config.yaml
num_attention_heads: 5
head_dim: 32
norm_eps: 1e-06
init: "uniform"
beta2: 0.95
max_grad_norm: 1.0
decay_shape: "linear"
final_lr_fraction: 0.0
Each number is 500 + 25 x the weight over the matrix's rms, rounded and kept within 0 to 999. Layers, rows and columns count from 0. Numbers have three digits each.

# up: layer 5 MLP up, 640x160, rms 0.219, rows 477-485, columns 0-159
# down: layer 5 MLP down (transposed), 640x160, rms 0.207, rows 477-484, columns 0-159
up477:485500454520495474513505521483483527455507486532493480529452509518502488492496510517486503523495479520492533499514510508472511546482514528490505491483539518494507501508530483476485514487491509488491502474529506484496489512490514480514516526509509496509512533510472492518489509518502502485504474529530502486505479507507502487477487493501497532493474495569501522517503449494508511517526494479453481525517522458515490503519493475524513537505514494489517480487524487528502517472487477
down477:483508500537491542505467488507483493498528483448514457518473513500471519498501452496510538477494509503512528469470520472500512524486543487498488483532510485518501504522470479485489479482492462510479546493492467482479498502498535489481499490494525505495482483493496514555486486466493500533482528506488493494501527517493488523473472499527517474516526523525505477469485509478473526512445507560486475508489520473472506489506533501503518472527483495528459514504495465482492502469504511
up478:501480553505489516528486474491506505540504540479542553449521500513513503521521499510552473530527517533464488559492478488513458492498534491537476482502484454491514494487519475467540466520524501532479469500547424467522486503474466474448512488528509488477490514488480520470501508514507531478500476505500518509509478522494496512525459498481508515501479491461499486519493492471552486484464492517496522506483515535533511493542480462490476495488501524544519487486542515469485488492497542
down478:515491433507495486496472493469539522580514501515529489499457516500531463546484478508462511494517489446524549453525493549472460495493519520546545462421521484473500494516498501527486528492545521477483511508511523475544432525516481528451523510467474488483504470501487509450496483495471485503460501514500495548496499501414523473468512512515490524499508512470524476434506538506484490508485493484491505506515495494493541519511492488460513477441540475497495508520506484533484506518512545
up479:531568502505493442472497490532511514500459543506496502506504495414561539565526504483467523527491485540477513508473477480509481519515524536492499488495504486504521480483481482517421522421473493462496533533484478521532478492489487481547477523524463524495519511511479465516491517521490521495525515491517522515501524491534482510437507571524505506506474499472489560505501480460463485510491504463538511507552501512483531536452545468507494479523520491463514491508466456501488503540486552
down479:453474463474523516456475491527523465467455479540479496468492533514485456534514516505470522480509503515493471508442543506520471518521527523479478535521475521491494499490520520412517478510500489505445430505460488486499486511489525534535543470536494488535551513499509544499478472483502514488511543518509495500505507545455447489529527491466481519510545511491499507489472530488536501488435480506532495494541554477484521504512513467553510472511499508511498520474467492513510567486502514
up480:480544461496526478494511531500487515464491525440492505483506480502500548515473492482548535526505479498506512468528518506541483474535502476517509444485528493484494460514500511502520488511533518462536484499524446477489510478510514457485485437543500510481530532490516492505523497512489492455494502503494487499461512541528530494498545490488485511442478474484494459486502501472504495483515520551532429520511500491482517486509499496469458459522489446482512517493493477542487463473540510
down480:523541498517491522456568518490524445527505515533451535506478507540512486513536549483456520532512468476532504522485494478565515469499524500491487500507526506522483502531479504473504486507482445473472442505525470543499493535476494462502537463474534512482497511463548475477482473494503494500499521538477467575471505499468483523437431529493481517484515498490511462503566498528499482468514464521507511516496468502500508538487489520508514508485523493481528505473508537496479476496500461
up481:516566512509532552492496523443525506490501465517503546490516476518492528491479502517528486467521532500490468532509512528512467511517496468491476532448539524515463478496449461495515438481525553492490505545495472451513526499489501525480487507502471505483551498497494487493528490528458497483505478519484494482505499453518484546494516475517512486457495461520480532513479444476502502501485491537535498541544443463529536523473533543489448504546458469501534497546425522478497504508530519
down481:498518474483464466506500477492466452455495524564539465449471507466496541405478514493480529502536498492491497480488531505480491524503529524474505581546420516521499523501524469423475521515536512478524474528453467479511518499505492502529485495497480497513540550475494536537526497559530477450523541494505508535527487493496542509486498528482504523483527548484494521494529507497481473484497511550485470505492505483486487463471461496510507499471472507489501513491506505473517499479516484
up482:497485528580494504518531502451504525423526563496490496485496544520562498527499514448473476523526528493478503496456486591501442493523506497498442499484520490543486527460461530504509496504535522487483529492503484512534527523488517491526448466501541507537486526463513507508504483462489488493527468507484505469519493489530535499510498482494540502471434504523479500510473521556497499508468519501461478508483537534503475494478469480507479511480528521508521486488501535506527453515526518
down482:445521491538508490467505531496448521516463500508525464521517477529557487507489452472560501473492505493481498521530519514513526471517486480502499462473533499493513496499537522522478468516507511508512512481494511495524501522496485505517527498484500464506529476494531498465474474500481540476500492521501475518508495519515508492453503512482531534450531494530472561531479542473465533522499519522488479472483512508504494494528451505518455457456511502451491437505510474502537506487556471
up483:518516525492474467469493496487525522452510540521458476525509494520494507516529516484530522483445507436564485500517503475509520504492478517567495500493519494469526514436496525506504534506513517469490508489500524461514485497484500518512459533515502513528467489486509487493480534497525469462499473518527480511487444477505524478504475507515483528499447486477518498505520505512514498492489520541498474478526511472523512533498513541524501487516491492496500528492505510454529509502522486
down483:498464493489498495473508522551489483531449501462531495499518510503504507486485479528497508463495488540504492530483484473503502538523498491502505528485489504511474529508523498492484474526512481473485480486495514497498483522548534486499471520488506510525478511488487469466499495475511527493528509508490478540476475516475532523514507493502495496486456548499513525479494489535550513472484487559487514484486515515516493523495514521509552482501500492468480507533521510523539523488469512
up484:485499490483513509522516487480507499473559488504507502525435505483512505458494527470482476493527469524512490524504540491488520498469480527467472514492517487494474478480510508521516539487494504487527521515481503505483516507456537523485479466505493471466481466495528502530483556513500492482501475508479489503471496480507517502511551479523470504538484476493504502495550507513465508518522499500468468525509511494498485529507488484512501478518485425465512502532483524520486506516532515
down484:516534465512495505467488540527489523510526507473509514486480526473451483498511490507478495508517539486530499488485498490519479494478500501495499487564471504501523520533499471581494494495481533516497480493523504510524492508536490534488512526510532500514515503453473472477504501505489488488521505489497488518509489490507491534510510494500506477513490509536490483509487500500486481488497490504561532532549469472470448502484475499482518529486474506481503497484492510494507519491482470
up485:480482495507533480520579531453510527474510493489504508473550496494487514508507533450448534461487527495519541487493507478520503538502529482503488496485511521511482496450515511495488479463505490501520476551505515462517523514506517540515466495503518510520503488471496520527504493500529519527526449502512500490515517482507469492490507536482488490480479466497548516453479526488510501494487477492512492509481530464482487513507520497519489457479523488495498510521495531506499521536468522